Each number is 500 + 40 x the weight over its row's rms, rounded and kept within 0 to 999. Layers, rows and columns count from 0. Numbers have three digits each. The size before them is the row's rms in percent of the matrix's.

# layer 2 MLP up, 384x96, rms 0.538, rows 305-377, columns 0-95
102:493532499535526486526463530533484554504524435504457499483532534490481474536480465490562487405475487584516508520534454527444500575533421555448495451438507515459577519549546566540552466444501460507554536500511468490545537520402469497463531457521477476411497487503494497483558500540587505453
095:479553468494464469526519587514539496459478545525430546530501466437467462455458463463455478461517507512499537508547377470493453518479471520479490530448562507471561543495552440511433472492508506509487511444568589537512549507641535545461496514489494501512546491484510492513544470444472501513
099:534545489426501495569494482539480531506543453471380458437480519482452450565551508486488609507476530476526412460566502539480522513531558457569531520451522524465523504459542519544498463506496478552529490525499523495549532458538538520496535545508413458535411497494487488529537459450509484482
102:548536515501529478462468465508536505541452501443489507523463504536467475496443501442499522492468493444462421512485424525494521503484566530547542547534438566566538503569458492492530505461496530500485588477472499410437449518575514523446545493499548534552560503487605528439509497546479469553
095:486515421542511486516524502519491501469586495547478406516513519505478538508487432515470544546493565467494563483616515544461489488444483468445513526466509506452442521466490543476505497507499539502514579478493461558405440510509442480509498496477481520464546408558547422506508540423526476475
092:510517483527622491523504531422524468491507539489568461491519500550556427508494464494502501504472512518492458523467513525543477466384580528497509527493466523492455496521527521501473529509482457410472485518459490605434478459475462469464440508555503553577536590499534468514542450519501462462
093:536447521561449532527431511479488510415496594479470465484522502476548537531506468564487498501509563444480499567518573526490491491554464490488561470473490527515437495490504428445500536451572575494497480454545504557505497535459482458527474504541537497508480545401478526560470571525571490448
103:461513481554532473515440480450488556435501454604561537448455478447572539512499505564506529424491477406517465515574554402520542492521468479502565517504469520483463557527521503523552486500505499483457505479518490523499469514461468481499556514446472533583463505439534427528508485531530508446
119:533447486435496487447404512510527560436546456541534520506502482485461501536451511480526497464494559518463548512468488574531538524533542577517481569434499510508408528508539513427478541450419520441482510495553472494477489493499472486496517548533513447576544501452600504542500456494520530564
125:606473525472506455564451500449524557612466470485510491545577496454516439483502521537441461526517544532527491458452476515389489464552532481487480421485522487530502538481554494481500504459510570459470507485523475492493536455492509507511499425509476483509494443484573425424486549490554530518
107:474470484485553524496453455447499480527517543562466586474482498488574467490447530506476444538477498432505498557461454461571523530504483499527455467424446493546470574523544503493531450522498484541475500507522551378561479512554456445530476456578557511447519460521496493519504497416494526462
090:434446456484501580461523466569531522502548520532512521492468483424475523461400470563458470530487490470552560528521441559530429496495408488499535551504471529534468567465494481495498497517584474531588500445534473521509514495507556442535498541575519524516500479510527551502558487502428516496
105:521527463423521459581528512524520457507456482499510492454495502566487482505471583523522467514493499557492546513402434514548505468483475469450505397595502551554555509481431491581553463476527509483432523519478478446518534452501512509495436471506548524407495479532547532487542516516526454497
100:475455491484568455552470508562482502451491505528525517579435557507528534487467588547468499470549528455526443506506413431470479481470571429435508526540490484463550559468526571504495520527484458440503439466528512504460575497479521523496475488470447534443481531534499565475540436498538532449
081:501519529524526510493459463509529510559478520455577464454449560497506545484518552561551472500547535488480508537476493456583479466551493501558541491533518528453489547502491466579480433486524400471464519621522475514545468582460535511489532503435497507466510497487535467545523541427452497422
069:551496445441485483555567458445508492467476603490586448524553487495462565452484529532519555560490498493433555459538518510523464560514525465481461531517539506490501619482510469481496506435523508508437476509530500565544494536476515437534490459496430522521496417457491437524488529463485500543
096:469474519512541473529492509558503525429555446424546467554491548503486462559519495500492569559548501537581526583424493491534460590513425521491469545510406492507459518476494531522489486482561451461534488475481562543513514440451553479457425463512515497517483462522501526450523492487426536502
116:409526546550444440519539449461526503475490459537502561502477466474460517512486548509510532447525531541529548440453395534521477545461513467575501519489557500544458408501586499497488440505520494521478457530503551474549435567512484502487476509516549473499498515448478513559485521425592508497
070:505526422449529454562543502520499517490523513480556547468624438518547491504489459444505524579417477502533478483521460478458528429497438482473478595544439507541537531460485484512541478512519553515530512443449505509485474569521451460520494435497497512549499488514475466558463430455492451547
094:478448472513448468540465473523523492502429580470487525541552469463452522509521549498443501488534572493604549432461522475552605470538524456486486544509562466499510589543525452492463457478518536475520501507514459470509446531553538501481428494430552552504464493504450490520486560543532465528
076:555540518506590458493516489558548525504515507472501492436465440489522509504454515503476525506519433499533502535514462440494532536460514454380468549485485465456559538483434548488516498574502553560434544471470541527466441480536465449498464492499493557547486424562487430474452430518470473468
099:504486504507492496445491555496461490492480478565556491517520550487498583496484463565528463461517468463520551437494445445466513545481579462449544500564438451524463547543433554482511449527534601468479504550546476506422449475533455507455518460596476499519558549525501476472498497487486457440
101:480494421454476522499547549536446478459486527497527532589472475445529417478444491511487565485483560489471517551422522579497452493488535494495486519515522587500462538416504506452479551540564508432448487499542527544448491453525453567472452479480450560480531516533488497508520478487523415532
106:460467520557452547534544518570545432536519487494420517474493539477508524498519451536553520495550493487492497530535477486545516452547510481507473541503450511484458408415461528443520482453485510508502490555463497516559449574578472425507486485513441514484479485543397575584501513459462513464
096:519487546551582461488497498568543441472450490444458534541519546491519461461508487448505560441508566496504495490453495538520533439536522501535513508460522501487503442517573502439467448540496454541440537535499499467487445498470464501513574565447528458511478495498407514564509535400570536446
108:476474476538548501523490504470489555530508467487467479435477532554474491491413570523436545431531505542532525479459449543500459465525525467510499526572511549515417499429539502568531526468480507504541475539569557503490513599536498542528446499568491466510460529503426476512619479460500485508
099:439502432439540474503500542562499514549625433506554474438491442524525520505456492489487515462467540527541532512562507439471494489504485538494539515495429525467546473487454509450550572465583485497533465499478568519490537453460564460473485474560453477520455461511559454505537512577498477531
101:494522500482527553553527507517480469498448540502527534436518521412504456434488409500440520488485495508472430495461449516507543458641509573499517494530531449530452523488549494460493514500475461515470495509559552534522477575429505453486568476544471466470533535446536475503424551493474514551
071:529522550550478490561547491590509496506461489485525480421526508448532538509462541478511521442438505468439576469594523439459474476450505404473494524447514531491575578454428518538494515487507509473499427447504556510554507491483480457520582511488450512504508467496505477444514532492448444513
088:594523518490468481544470500494520494435509507517521512497504541514509552453469512487494449468478552466474461447447496468476581530462487569399491436461522448445464466488533492536521531499500454552464527610541526490448482437535491496515544528513457520551501505426503572481499432512593529444
102:498499510424488513469475454522432504517543569449493517490535558513512467554483461493499480506486424522436478410480502485506549524551453515459544560481466585518570495593438495442456493523502547549477444516498453496470456458529448570505521481472498542451433500541494482575459505466464442471
105:441584537508520527539473496461509500514517463435463483458478469471496508539508553504468540438531500518554550542544527483557565516507579524600403464458442506519440492504501560444486566507521520454543480494494516427515472513527475413453505469491495464554499489570492539486558495419539499495
096:489493529487532530492493527508525455582448452571557447519555501439580455492536520491498496456480574518444540513400469397509550512539476563448476516546520496496450539467506473531507503539491490449529509473478461534477504526564532471465506490494530534494516467545464387421463467523532551476
094:511562540467519488442571534562441539505457431457460469469473556442502547454443561497532544521561490478472580463475485416457569466456451524523555523480521492488486523531460494479443551477475532465468517471480487571484502465568462480487563504472534531538532460533517469509461510475408478544
129:454472593422501540524544537519500540469471526520535597522448478474553486527528450586486453528496549522526555490397499556433558524578428464521512535544521453501500510524531447470515506467498491566500503502497464497475512457523420487542434493480497509483489469494470474504524475512597507448
088:538499511543462545467503483515539546546511567519508487522522516558478501534490503551490550473506540582497453491398476461468477440463574405533494522456504506568446491510449525488476549533532530491480469577527491436460456540522549535427437490473533502534590489493439496441441481472459537513
112:491472506574518563503552504511457540487468486463480503472504569501553425483482553520587558492544478563450570551470420514526523488432411449487505541502547522516445531510509483509482492474458458529488511406510473520561549481553522478480517500530500450516439516561514502547508460416501447443
088:484538462486540416435483570504520508505466469530568452539523474389569560497473447518495533471506530505502522479496493440540561500592594466511526556524515521464493530546505543439506508608514464510519474447500435484493458503461501480468486481472479498412485527556499480471525552537465521512
106:481533474525577451441544537483529458558468464487532552437506504500461536520518577456568539469448541558490534438532465548437496444543515454551607567504508487461419503498573469449502493465519468561476496484518486524469436508541450578449504510534487497505469497492511536516528519479493554464
101:506486545506496516458486478473501489494436497501449536465575482493560539431505483492512503456503503403528525471536505478499616510501476546461510491482449479511497467471491503509551470500538442526469488446548506466524505520665513474517494479510513542529550427477537483504512516471619478409
097:469570466370518511499483421401451526426500496513501482450513459498469453514475554492537501466510529536514500474532550556449514492558563556505487508563404484498502479453530559572483513452469556537504499475543484468450492525490538480477537438567468516537457520559468486510511510486512555500
113:520483502492468532607517536496539489527494555496476434507486541477490472532530502491458471460504497445466460487551527492424578515544512542493509460409510472443530596518542513538485465484496540495534410490532541503451506516482465479441540520520461485540507438455506477567487495569632484459
092:522507477478502482529484452503519417488485506540532488527526514535504432485479524514474590485479499536530528528430495497407447432569514485497555581512615471585536507475518488506489554430509526459489483495570515521519526523489511549516535565554445462417473435553498453510543515492525474455
085:489552496495555486550485550523504597467442514568501404472464522495485540516483414553421522573463477411496549484514539479491542521519485534561477519516543541478542503525493493460511481481431494533468465465537531593421434539489499475530452521491530497517493431440523454508513457513549480497
095:475489433511485480510514553569501522508517554530563453531519509429528499490550487603552522504493500499489500547480499487452606537530517427432566480459400517514531511498498508444462491565509544482490483430476535478511537512500511525549441479554491555434495465553496565464463464536458435467
100:494609493545568517480466515474465458481414500534445534537513473430475547458537420504535520479420532460444517547490492493528481524542495514512543497528460562547516519515500461530454592534537525526467474569493531569469546474511514502477468508498505505451550491460508454582524429515470568446
083:488580466398507521527497548445455520460543512513477548471478435510489455483488539465487484520530467494581546520533559474502454488611575473546480472534445495472475484533540561553465470435510539455482485483450437426524512516497528470437463488580508514526477458531445452505569486489493519527
098:518488527436431516505489502508485443524470542533520572541511541493524483497449474444422488451514569511514487535538497459485544526561444545458543583443490485467453478478489488431423616460491481548509507492452542559467489552519477509507528509493497458512500470459554503632482451504511518501
091:438565487508546506531424475520455481506493472461490429548586523466600474493474496440509544545520556517594541510488508494566515495538503541491537487489473489446546463538460554487481550565478463507453475480483478543465527472509505496525543474405584479504495510475434499482499468511604450516
087:502459510547507513479506557430466521504473478464564478473555570523494576567478521541496497525534517477552443464504528466503531437548435540454512484465505521518552503420498534509556518627444463440443466426514481459490498500472523442509513541487402511492511552479547553490495498507531557529
093:551516513535512520517438423494514459453460485502460501487448538442516494485565496502518525521510579546402579480525483508500503465483471546510503429519495524507481509511426508532447504443503560555492514539543511454413432558504436499564489438403540502500490531529481480581563495474537504460
110:475555481511465467530460528502488523545482454470511487498517584488443456493441496512523453473524454478535440481522438510407507525512451522458506541463521500436426477537508438526543443510625522462532508490562475502514489511503452545433563500578529520536505513509451482562538483464520561584
094:468485477500487536532527542486508573498512562519475443408458526582517486459466477540497469533482570537525555520518514511497528534500455428461497552495388506563504597506501471470443459512495611523540465461442460473518583438494533522513511539513511469499548529484522501490513494467472541438
081:558445574471485559481499529517592454467457548475473506507501516579460453494474468453509402503508493526543448491472452547542507512520582498505525524550481454495479528505457467462515546511450559505472551521523461454456518458516539534422490489467549580514580526561514503478463442436463508538
093:502556541515534493544521507503609551523461540529489490522561474490509496468462484400461448514495556506469475535458560523491537524511507475548434575504434526532516452516469483430545506485457570459464488433449483564504461496461416410519492485558476485514547523437516542498529476452467477485
095:539455514482475459509562463442539578522422541478532499566455506465516537498421493608554540477444485504515474534433455450567495499482473487495461593541486536486459520437528502515515424514437484503485496503521486521506487436529493492438504471580495513445437470506534515482550519474429497464
092:553472501537589481465526543494568494519430553482526506531524463436501449488512543522425549513450533451466496545464497453518508465510559474532495471517521495482511500519422505557473539465439535517476442502453474498417452563448575476540538504504480502386516474515539582509576472497529497509
098:559529500515523531473490537445536467515501504491525575499495518498534504541483538481482607507527479506522522500473503560483515468476490512533575548508574509495460525494485475499482560592478473480416480534374466484512501446546485420463438443496499493538518604495499499578435489459505482436
099:504492602559497488503516525521442437538554542482451580555554577475498470477514527487466537545487529518497501521490491472554472408575473523479501451468424511519445560562606516465525538480437435485469443532420464487501487533571526468501519481466532493478508512478507471493522547481501498479
099:532564471504518504515498462455464507503511501557584512550501447439509515508579482508499551443508561451489488464509445425575531560568575509551478454535500469550498527512451458492593496564478489542506507494494559438441413498460524503477453483499455492532498488475455465530509432480492512426
104:441467506508511515485521502546451530515503492551472520492502515454428523545525519515521577430530505446562465477605440453456421463561488574474481515508444482519514583470434499498457496491527490574504551449474497497452539527547539504462526522516408555511489478518468515474479453472555419479
108:432501529516504502491511471459525478497521530494503584507478479505456522472514518509520484436546549500466521479463513515466510544517474392558509503508488589553487535584543479451518462492470546513478462557535516595518486439471572536470463509519535492529516495441547485495610419429425520468
108:470507499509537562493544536439508526430478529460512527452444608493541513439471510589536456489482586512479459497539526534481500470451470548493465560574491558437455481507499537500441496483453473463539473562503519459471550438462502466455430518513535516532462461435560519539512508456473505453
103:431486503485554457489512542515517497549481472545544530503519583488435445558487536476590481461500493472540579499475460550459576472557519551513516492505492502443512516412565489517425442440530493510482496563514451505476488530554509474465406519511492531423491481527486517423539503550446512516
083:511520511469486418566507486573523565582534535533488528481434492554472448519455512523501481539570499495524452556498495522529439388499511440565495492462478570496481502574571438408486490514524538489432443490499480490471593507512487478473503501505505539453506499502496451525433526527521532508
092:573507547410547531529603453517500536551477481444446480466516490516505559502508519507494502565570524545534534457487502507589523513518457405500400517499464493435496515545544534446404534465501567470500503522507545460476475516496509504416454476499462487531529492529498476481445480480530531514
108:496456483484494525512460553483514547501507545438543451507466518524487500471513533519512453458593520547531506438522424506503503525494600477479509500467536533488534533511508529533467510407470537530447437607497478507471477569447517444458459445467475516549497521505430442564471520487517489389
098:462483487479524472522581568520498560481379532500565480524475473492498426516517475533496515495586502560529422497525541445466449431488525498430479486601477505434433513450515487520556456529542535500496529492500475480507411513477503544489476477481487539428442493489536439497480460538508492486
098:457494541451498479550586544532492562525507444484504593525564447407525456566503482500491430490529530553491576480463454528500482506495448480557501574552514474511427486471541540475510495438450495553485461525485528550476485468437443423504470510435529484514537498496556466486485545491513475452
096:545538437473500483515528538528493524472455529504527474461479492468474500544435505442557588522481584522476553494539509543503560451490524538531484499486534457506458480488452451476474454455475498484482408418485495572571468541528545514536531477527502482445473494499539506562453476434453374466
078:521529462544492514583514483459490562481422541509425548538517484422535532526537507475449504518473513490574524502531509451424406499524481552490515488475506542489517503441510526496447432477568558574473508578504512560506465511479523466538474529605479524482511511436439518459515470450514491449
090:503460497526535517587549461444445528478553504443506485467439511428440543533498509527547537481506518496491489568506494479547458577526499517452541536553474525508565469453488463464411523606463474479478494563527491509479516519490513478545525517592468497465462530472551548449562488448552512441
113:561444466435490531467489514548527451457482483483513507477516514450466480478472498524504485505497455424496480474485575484475562472527493491491535527495526495389489556548497547399557454455516487459496498577607470492492500537522450502490510494483508493449489470517447621522580492551502510426
# layer 2 MLP down (transposed), 384x96, rms 0.509, rows 305-376, columns 0-95
100:481494489453432500503491555445476544518513502509520518500442570504506498495517490491479509528517444451489468501502457516564442562484484617445496527482565547494436505484520455473492485529457547496520536467405447459488453468574417521475548577542524548510455539505536577539440491500528553549
096:503516516476437542526502556469515505487449495536520473506498484483486530490599495408528458500530456485599493407496512496497483483492432485488528502505494516446525532468541437480454514516500581525523552462530534524443487444573439491506536494542487492556547409512561415432517539523519566464
102:493573526549513466553486501447567474431533543561520438552516488514440526511525491404478487638461517447492484402486535498497532490457484515551526505537534480537506490517541483512452597540511517544498471487528504432485480458448510457501546511503465471466499512516506456432484509484477578469
106:488434491456462537529492503494516580430507500526564475526404555489531476493502448498465509526447448438460497506528561426472537517575539512490505549558504470444505548486520460510473536475519525516540472541485454584477496520486411447505449549507443556501534483504459479557534574557527439495
093:518480514496479495518454511447471556526542520551423539540522436591518450480489484555534495489503460544484494511507475558458552412443459461540535436517482474453487451473510515486481479485511463533515580545495391453518547518526575485464493519540524522517432567455522482522458553511446535572
081:488499548567442431536529487493533435531493457499485529492537476555510460514532451431445500537450434441523436533496603525487457536473470522576530485493513507435542501468498439515465501513504581508518592487497470496527468494423449499492543530547530460481546552465423458533494468566503513510
089:469549512553542473452531482540536460559462522539505487463579497488537500451472540443503520499532437435552485444480519424472521495512500603552452515480511428548516521494478558556494473471528471545530473473515511502418451433506541565505501446463477485535538445572471486492499444484589534493
128:532504519478525476497535589534474471535465555528526540478533487584447463516449451562489488507443541525495515492478533613486449425477493491501485473459469429489474513539491445430505512512410496475478433479476468528559541560592523554482514531450559462492516524470490547480461555498449531489
109:471562447516492526500425507501484514490425463531447546502492457497519521462535488500460449419515457484491483483466499476535473508545485531547548464518469502501512517549491565514520522565443534570478535534543490489448495453404464460527520534479479561506533433476511575506540597381509541560
123:525522516483530525548493488501500546453550473524461505548569524561522491543462467544436460512468536527498516450502476547529466470517531466493529473487496537490567589514545454458486469452490452414494528507494498524518557539499492510477536541538506497506577513462523388465533427392482462393
102:467509506586470583458459442500472476539510492570520501448495513466455513515418533438468489496493421426467481500477436471501529552526513507537485455494516506520527555467462528552527560522539462476521537485502443516469512502545484549494529513504513498538490539427540456624483540535393512549
087:517527516453431484553477488494525516487506570521476518498449478535548516458486525379531473527427523485492538492471477483456477451476497500500494438594499468575507429538565462558475499515487481539537477499452481455491547470446491497480507491479582563504454482465439532551539610568538488498
101:562477490484475447491569482548450523516492502487483448570531517526470558468505518527450588587520482475584470467484477525424471469451481468468474454574544544541506545494543387451556485514517470465456475504483486517491585501526439497552436529465496534503525487495470583473504478473471529488
101:510549476478498507454521514490540486419468475521453469530494530475429587475493548457536456465563484470553529529491536454432538441415531484539493482494476493514509498438477531453484479512522491508507488461565485508525511562479469470480545531490480558500396491473550626512465534603541490531
091:412470500444501461545558423507473538483503438472464522471592449548532496521523414517464517499510509459482491490507471552553450594502445521499442552516505512473523510520552506462517507456398555493515517404489470512521473466495460514576494480433516479499541531525516540560535517574498481516
079:465486548555506522535454441526538546507496426521495507436480516509559489528511493546500450530474513532483580496510456504539526558503521541556490488471597514521509509535557512498530484552584500453452475436481459513443537510444447477514480388447570422502496498511470489477537483523470394491
096:486485472497467558554506463527468515527480528443520495532366498546450532446562462511493528508540498439503507524534443563512482585523529517495514436430503477474542506521516470522523479413478410466569528464469503484465488489530482551501491481478608476543535521496498496500513489616488493539
122:487506544532505444525457556576499514431487457489463480539500432492522577513552542531392475543456551471465502535479532444502489447513529458506557497493525478488569508505471498592539516521469410451520445485511513542540492521472444504487465479461487542531495501433412543514482580451507505549
081:445486500517510567533507459608511491509425550490504534480487511500464496542536466538506448572457488493495468554473532465525439534453487478534554470465527524408485527538509500535571441448492429509558493483523496490480497463413517552444499563541536501485429487492574476523512511513389492526
099:499461471501463460440488514487448579536461503523515472562452513517477503487482470541486503479514484585459515550515521465516523482502474481544479498479495496496458523485489435401471570452460535541564462467506472420521566594485545546531525598519519474537495585507518455442497468521462470595
068:502409419519486520566500514444520531567474493544528520536505524464495509460514510503486480522504499495508452489557505537521500575490532513477517551473498523405484490443455528487506580541466475473521445482555416510440573496516471613509523468520506486457445490539563555461458439418481520459
101:526517577494546533487483533453470449595474474531538518509520524506439484496509506495507471601463516496487492462481524538509581502477513395551486526426532552549514523459542499512485505480477479524501482497522538432451517482470491462509495490570371514548470437481417472478518559466566529536
111:455501464556478479469547486512537496443388526471472595473492498414506508487568479509515521501501421513532513557476536482513480536488495514520463480537503530524467493485461452512461545546489622535441415490582574508562436495561482446492570481471486510504522505522566483494475471504496501518
106:492505481523540472513468572508520486484484452463449444480548531591538553486589504498493490495454573567538527521568596455509535472430481422535494478454434504489470429524507467501459495493466504432534544508554581463546450498482501496471480562506564470505456493494436478517551483465513484475
097:486519492517520539463470557511453435534457388497587514483518475429539457491538537531512447496538501474566454505551449536517450524534457511511531569518478519529479512505573467471550535445502450497577484392472542482461521515465487577490491437521527535556451508499459512488485463556512544467
112:539499496528526433470472389464519512547548509497613551532489520457554532510565498471560458486498474541511477568524551482476507514555473510485444529448504463468497457467478474498454524471518477477493451496560468516438470518458591526504461522439493437469514422488567529451549512553512567515
099:434494543498491529508542439476524544438489517524514477517474452529523515505553403493488458523549462485493467489508485419538523564587460427513462517535531543556551548492543501543498455454543478500536529408484468508487534496489422450517552458476502446525449570500465416540538552550492493527
102:500533489547519498572477504497427451538373491466511480464527545522523477489556519483559409469490469486462519522458477514534556472539479492486506440456509535519551493549567516443543469571459450451505497473516503419528555600478526501505526436534497503516473539482442527452479457567512538515
082:578557522580529467514538493509464403413494460487455452466527530545413549503502558568495515504513479483457474493478543483424487494531497407497586509494481452562512490491496579552558504543519539470502460481511462464499477487572479492475474482486509553447513473459550577480506530475485466488
088:479506478459466484491470417549509502543510504543499403566441497494457512502524454509505515535564484457475434564539581479487510537473549477504495462517486505540515485525467509498505470521470450551547523513457582457466521548416582488487563480492522469441482443504527512500472594616471476507
096:499561445520504532466527441503466503456514514428521433544518439558407480449487466506539502535499476436418508487565558503473445497520515489511525541469507482465550507515511503458584441464552529521517526547484494534554512475545579573510511536513468520492496535446479548496408433543456444512
110:553427512452463466524540436565475487512476508506446452546515465509551513464569550464443491552464490483537467456447508507471465496561470475514498489482505507528504444535553516593593434493556452434526417542445465504459545538495536490494539531543518578510498464535493558527468474534506466451
095:481487539533477424521557542510449540465532458554487409562514497525483467525538498467462496490465498493495505532543559521461478448471461434467498547489492619493479513539524481517450515470541471448549497470550467506492501542543521562512421446508540489495457543493580472473545440405521564543
091:505435513521587582531476470506503476430470512559525506450467490479592534430459460443509489499467476483539571461532551476524472462490459516532457490463537482548515452506468478532448503562571488500524533516455518558493425473447552562495507478503450478494568504525480529537527418415491465529
128:507516564493560515484566520540500460500506529561514510493494560457470550549423410511524562428475455481510512483452463537506571554542498445510464511482490512529537536491415447480472485462510460496478501517547548549500508466527533400524427513487511589550467495418516456486503477531489500420
098:492528523479519464506506516460496428592514384523522538525518510467476453555496519474411455490526421431494541428489530546485512525562426514551499535563473500433508541561530501500490441547549466524550542513543539482520502491476406486520573496529502468499447487478471447482443524493519515516
100:554478487510452511550418486539488522578480474481531504466441525486489506538479436533561554527571486498526464495579497501535544479447485491552508509517560503508489482528544507520455430553567447455471470466575484485510522480498464526489479489446486461554493574396475412447544521462560478457
088:507447511539468469454465550515464503555499455526432496497508533562507534591494517480528556541513404465505451417474510508474519477437424462463474499557411576475459503552542525537518465511541553486523510544475532513477468446497417511523559442516539463531538490471499510440505473468561495549
115:484530520529499477529392482533547478547452516411518481474498449504496513608537554520466514418473476485481471505487527445451540511485488481561550524525482499538481554482456444410506456541495560527481459502567521483471489556405465513543533507502475530572493555536513489459500572449495519533
101:501496572515498527476548472490471591464506506544512439532578584516547492412524544470538434540489509505466514524505485506526521487517420587558434449459483553415415499501530480542483493533516521524508500488459494483517512533479463476413491506447503513493524530485425454570509500455457556488
093:508452446508487496481560505556465499492462443528448507454529519475423496507540449432490531501498464498521491482476506531534446547509466475479499609531549471589540516545545428440543450488452506543529540526545412492569561525521515513455531521483535564467476456483509515441545500455415501531
115:450464498514521493557451540483428435542477579464507447456434475477447466455506485487531522496520527468457476511524495532462507584488501520417594499428487517529524596561540477509513486522510479459520503473481518478456523512573519461494473446535468574522482502607553489479431517537515532475
100:512531550468507432546422455419548540539527437545514473559527487493538507481456531561494465446534533485481512497530465516466511561482454616580517490507516533457524556521466433491451493544494478490537518437464465451507507526442500541444533517549510437487548534508418459517497538451513453521
081:508515461590487460507512480540441510524495471476492492540563420535566489512469510527552562457477507517548449501471469533554533475468532472461537504476429415509488515536528459526491502462551513500506582569468463416506468515532500457529503436482463522542491527594516456497441480482404547555
092:456546470423508523469550461438560482575499511545555520506468531453509475519516484500477506475497482516541535546543492471485466469437487505509477524473506495478552590509436551501523551506439495477508549426643520462447483492472512445533502475440460505517479491562465532557564418523502447509
100:507560442409493539580427452511510481442410545582487543538506467491522512466595478493523481524506464523459504528508512489566445525537470455526449519475487563431498576489499472549502528491503499448515481482431439537499548448505489543479506453464455539534464531525495490503533412482537512532
085:489525493520497521438521510476508490595478503555480553452538524517509516501541509482431515497492481479531507457448503451436437498476473533491521444492611505535455449488484614550461549445496440469515546589522571609476495494449489529537556517488457513509484503469497509539449496442453480493
089:562544468541464475550556468463473416480544536504503370561532467540559553444552531515488475495472486475438494487541566546454506487463527437521447485493518492551501494550457442537463477501489423548525462551479537515435495535466488555510495435573533516531460505544453482525516499506503462483
094:468581485533507523523516447443487496534487506522466437470524443542523463479577510518466525499452468486494494506548494609475402525401481518512492515464508485496497513548454571564454459521532506522510546516486436578487539457448481522578545472538476491521475544392497518525440499515505546488
081:535536483500448546535497444471531523497520532575448556519438474433587518477536494417488553501511477526440549577552504458450511500464497490542542435483455490481475491510452433559540511454515505522552492502450510535485565419442503469465583552540491528530488495544452493462500436506464532470
091:398471460544451496498485477497499459497515456548465548460465479552476577472438496414524534420514450478509445567510513510484472486485471555473508534503577552471476563515579584467514548532453469507502505542476514477494446526538436558553512538472533479515532550500429488525485506505584516482
106:490466563469522467458454429454501524476510489539543522506523587520446468468438539519464596519402548509554613525482428493503412531541535440514485490465503475514509457552520455460450496557443481514547466453543456513488539500527559444499505495523491476468545527472502507527523511508475555502
107:573521517465542537495510455457409497494531480478498517479475526443482423460549510517540474528503503545461454455500535538464477568505522530545517530457510526441556424563484543505538502476451527548530519495506560561533474547548503431498514425470428464448464448587450489480479505541584493475
090:544458436449507508553483505482472525440544511507486601495473484419591555539534530505512552453506476507524459536488487484442520584543516467490485517472415507507480522455544529545518448508534480490497531476540490597558509514516499427498527539517434456492395448486507436493476515532510478555
088:522564522485498492494502544529414449539444573487535526492480486537518481550497457595511499508533495489474485452467557499503481506449455529557483434467523448528510478533540439459477430499479441530422545605493537469454490494515492560482526594480479520566488456468490503524446584538504470462
089:498525495522450485500451472454484459611470494523509441503518476545535474419509479465446475541488506437544500471471531518444466461500490500511492471503519537531540532520394466525472494593464472458486511476524591461475559545447509497524589557503487497517504536513510468563436507498519564605
096:447513486473544548531496490502469481525605531501480488521476413521481467490535438446507479477509495478512488507453424509482541487497435558481541431521573463489558513559540522509536458553510457407532488496468501482443482446479510450465505516552519550557492438512451597536483442499520574554
097:534531492507445474469505548395477494447533428512545462561496524554560509537536489487439588495457468449483517562483521562509504539502504521484539494445579528472504557500505503519525529429506495449446466510481511521486473438447493514478425535498496431506486595468463586551499482455540485537
108:490485593504429480457501546541501445498494517540490571455453557410405490458499482527515467505482511462512527505470488503521525531447460542453439546566511538558513527424561514443526500474444525527503483546525449528440590525469527529460490535448574534501522499431437492538485519488515490517
095:532571489505491454541456534615498550471461526460498440513463577513522538497544504553565560517516484475472565447520460492472457502488503505516446489504535408552465458472504441490509518499434522459478466405525508506564545520547513531543441457518473512566486511427473516442499449510451482535
099:489572399489497558458473571499443441576520506479491444516506487572481499551407440507490501479601486458450495442520485488526501502487503525455532443528517537537464499515549448487513442495514483497538507480493506509573547491536465513436486466572505536542531486461503536507524487413509551581
111:522499542432487474476518550564507516524526469548479473524547511492524530503469475491453550577479490499494495460533557455536458455535560494509524539439440501403554552469532498516457561444481490473504530512523466436506581577468452522538520463482551472438537477486396447470419525488541476517
109:440522592432411531580510415469482489504501593579521543548525452495530462500389533487529456501518440497483481521506493443466476517548450490488492391478523523533542497497443468525559455474570505535484537470507533486539468565495515525493500553450506508507542528477489486478492510517485497524
107:473515525489462483465436453597554490438545524510503439465497533499501527504451421490509466627523561508522480532509533531504460499547527548477534430521487533559473508475442433473492479513551512534543447491564449512441530448472528521464515558501500519445512542524491432524500479433427499545
087:506473508549473403540471498519450440590529512459474494472503494452479580512516516495498505510485466439481500487516469441501551460533541546539483547499543498535531517489504553537473497415451505542491466510545467520419487523439458422578467524547471474536521462606428474487488543488497538576
096:525531481472460555449523547448542473465552476417480509509444434462488530470439483524556523509508549489490439562541543502515516541500471499495477462512506540454568499496437559564507469411553492520530578508489480490480504480488415496484465543462505506505424505555497437519455592527547462567
134:487552515481525465492518484438487499536509451572456534434497525527486490517509506513575481515413521487570493517472494491557521519521432494493537549522463523552533477462496490486520529542568504483441550418487458493501565441515524551525472524536547568474452442396504491433447400524481493562
099:546494497504550528520534535479518482462476497513463513465477507541541494516431549538606475503449414411542542428510453517448593535529531470472522436429460480548491487497508596483479521496485473468545468483523501531538464481467509517501491524588478538492557457470481494427520495455439494570
094:447525573451483518509481540474569539486563499510536546501456534491514507540467459525587438519513514536454515511472558472455486430376475518531483475465543441448527433549473515484509481550535540488473518557473464524523460478508472497446530530590459536502422478483475429466561480505518524536
092:477458500429496570467523491493516551447568498485533517519537436497515505493564472499514467473583426581497497491458513427469505515490471487541498468526463541473567516474578470493540563534526509492498515537477551512457452448450399470469544472477441580503425547544470490519500543564475467526
090:424532418456475522560559513504495480507510438516578609467539491482561454531559467534529459504518451534494532448506455472494478419513451543562569502532493480459453506524541504497490512522457461541470528524474452442498534499503484580516543526509516489441505533483537467548446534507429420486
089:481543504534535471409502468460505510474507430474515570549482517433543473540524453462497486541508454514518553469484568495452570532421477572548482451442491504484489492472501549495521490478525467498542487429477521550548539418520464499515518530454481512477418495580462521541469569592463456506